Weights of a small GPT-style language model, trained from scratch on English Wikipedia.
Architecture: rotary positions, untied embeddings.
Each number is 128 + 32 x the weight over the matrix's rms, rounded and kept within 0 to 255. Layers, rows and columns count from 0. Numbers have three digits each.

# layer 7 attention query, 192x192, rms 0.0836, rows 156-191, columns 128-191
048120108133109146091141094076114114120130113117083168106081146077148070163094136160171124083109168058164168120080084137099137126089154125164088149148055162128119138172097111145060135083119109
154130149132169128081093095072156164074085136096134142141160159091086086128153137123106111148173110183141125156120095125125167144065106092185092112127121108072126100138202125136153168121063149
131144130133137137195133123136059125176155096157138071069101147194123111136135098100144167111164086109126190087110084093176119128150072124142121151145183157077108162135104201115099135102160094
116104104093136125157124187162150099106152164177164166180143146074164127125160162058139124146207152149187158138140126106111144123139139136146117104167128140136052143100163101095124118097127200
173140072137106130135138098108163156101133139108097090090163149121116117193192101130092150106085095127154178145126142146151138122094152089125121168120118144103113163141164083150098166150143092
118179115130164162078116161076235114105123162149147127068104095180168150101126181120147143101132158114091109109099120110108135150112162104055122128140066139119143150077073175069120118132168171
112116114134125064133102075115163214108069096211124188110090121117099108177144124145160094138105130135174120142110123127124129158192117118095108130083125130148075151143161133139148132110077119
146166188116116160136152136144071109146100127095113152101105136116082184144153125128155134157132132109149118146097065102134109087187158129098167164089119061090115113110170136161152135177153073
094199223122130123123100137081132140115174116130136139106105182180191148134090103128114126124057153098073065121123143107107070131115157080165149094158158210165077097148064141115113118141104157
104153126086114131163172141158088190145133139110140198131170185124133132157134087080109138133132123118094128075107136097118136135212105129128132111081134183108082094183092111156135119151182146
160072143125123157125149029172102109107111134082112128133159050130122123125134142117113045131070101120121080115089166167144101138140100137096114190149200091150133182155130117141083075091104134
112109177102107099142054078164062191116165156184154142086158150160110146143116129151082190091094151095178127096102131088112202150157123123198135051152074138093097134131116188147112097089078125
069115131085104146113137088121118210139128146116131108172119131098095150168130123171114153090147127086100151164078208162110136148158177130125120090155109188103119168067107149108119149154127143
147161127153075166143102100051140114113102112121168131096123131150153092081118086070173165122156111100167111076099146090125094163149155130109135103155138060149129109149098153122061088104114167
165112155120192107147127167142051177072086135150143133118138139159129116131219127144145136127074129157120131124203139142139119142151067134119150078116173146099105161126183128177194088181118050
109072168114161169117142096127158130126067115062156121120188093147098091114105168132115126159143132110133125131219201142074148161160126134093077113080135129111103116105181112083113145126065145
100172176142138083107126113171106128105171124186174119128173179149157155114141132140109121180144118149133088175115164110089147130184137113146160143116145155154167097136126125191126160236093137
148135118181130187158152115092146126087121072132153115135138122080157045081138109152132205139070155081093088148119162132106169170140099185117103085143140118115135101084102093052113063093116094
117141067137147072117108076160104122166148131219144082110179168100159107125167095100079142153115080128077162165152110099167133140139147089156121145153161155106150101168104093119112149155091174
145090112132077158179102076105150102138114149107095138110128076126166088109093162131091126109155150120161103126138172125124114082170107162098085168169140113178150090122137117135121128140162138
097161164148141174136167079139137167130130125163120178121151075144158092066093178149200097154160112144136129125149136133120123142156151123178218112123168095113155154154139104150145138186172085
064144121123111098175167098113089071130118128126156141143114116125078122138086100097110134153083132087113113148156150167149144079112109109084164158178133129116117158155179078093145165145133133
169153111169193154076171179131143136080168134166102190181113102114157080150174092113178117143122134139104137136062036098106110091123136095134134141128131112160127188185138161124165099098110138
124141122140156157122177123130118071079138119142122141053096164171130126126146101056132132162121091126128155088127122156113090176137114076090143158083129128098156127128151136108095095216148130
121178161126087163167162115111139102133117111099093052130110158130139112164073083143147100131139119080096107128182158119085101152135122035141139102104116157162057141181137141100194205115156112
144171152146173149128148103127133107113120131158095108119138124137110129106134094146077136174171078159121077150157131161106167188117131103113142165114148125135154169158165085135205097150118086
135154149096219148134122131164122128079100170097089118144157118136136112129112109182142122099177161093113130106107144149135081178141161166172147138101162099122152143132139134083128124093130144
113156132173131145164126084131140163105141145184128093165147169127166150107084165151174112096157159143119104180103169101120124101120117125163140110155122200095104161119147124178141184123160068
110109091083107165108177166134168140121065106160161136167093084088136155118175123089128119193159093127149105102164110120039113121100131110122166199053137106130103106095076089106137158112127169
182107122073086133160153184071123154139129118113121163120131150160122119127129142188109187097129060089129119124079180155188098094124159109151129123119150090176090136112125145083099183121156178
202115118132157105136134166138173119139092100095144137181081092126047138155146089107068162163076082164162100115151143078161153072110140149118142207062176102096116105090078134112144151139129148
113107089101159129139199126160125155155141054125119178179160199093097071085217102100124180107163124170092155103127109152140133144136155179160178076070074101101075073109053106084128060078149145
132142114159182154109132092042159083196123071062126140113128159128107117089115104138118140142130166154107149108186148092134135125100125138126122141084190156119120069131116099183117154133187128
110102192137114122147109112127126179152135175101102096095122173138102135147109136150131111154196151096127138137148129060108138177142122090188183113160147148060090162083107080106123183149096147
117136151081134154139136107133103087103151149089142124046149141158115158125209095056097169137104124167123103146147180154159166108124068128090114099091138156120160065112103149148163110178141128
083072127100144115128117077058138087115112154098142146202109101119108179129079183108084170125173145085185143102152144154103179131152066172108093122106113128158089139161171139065147117164110138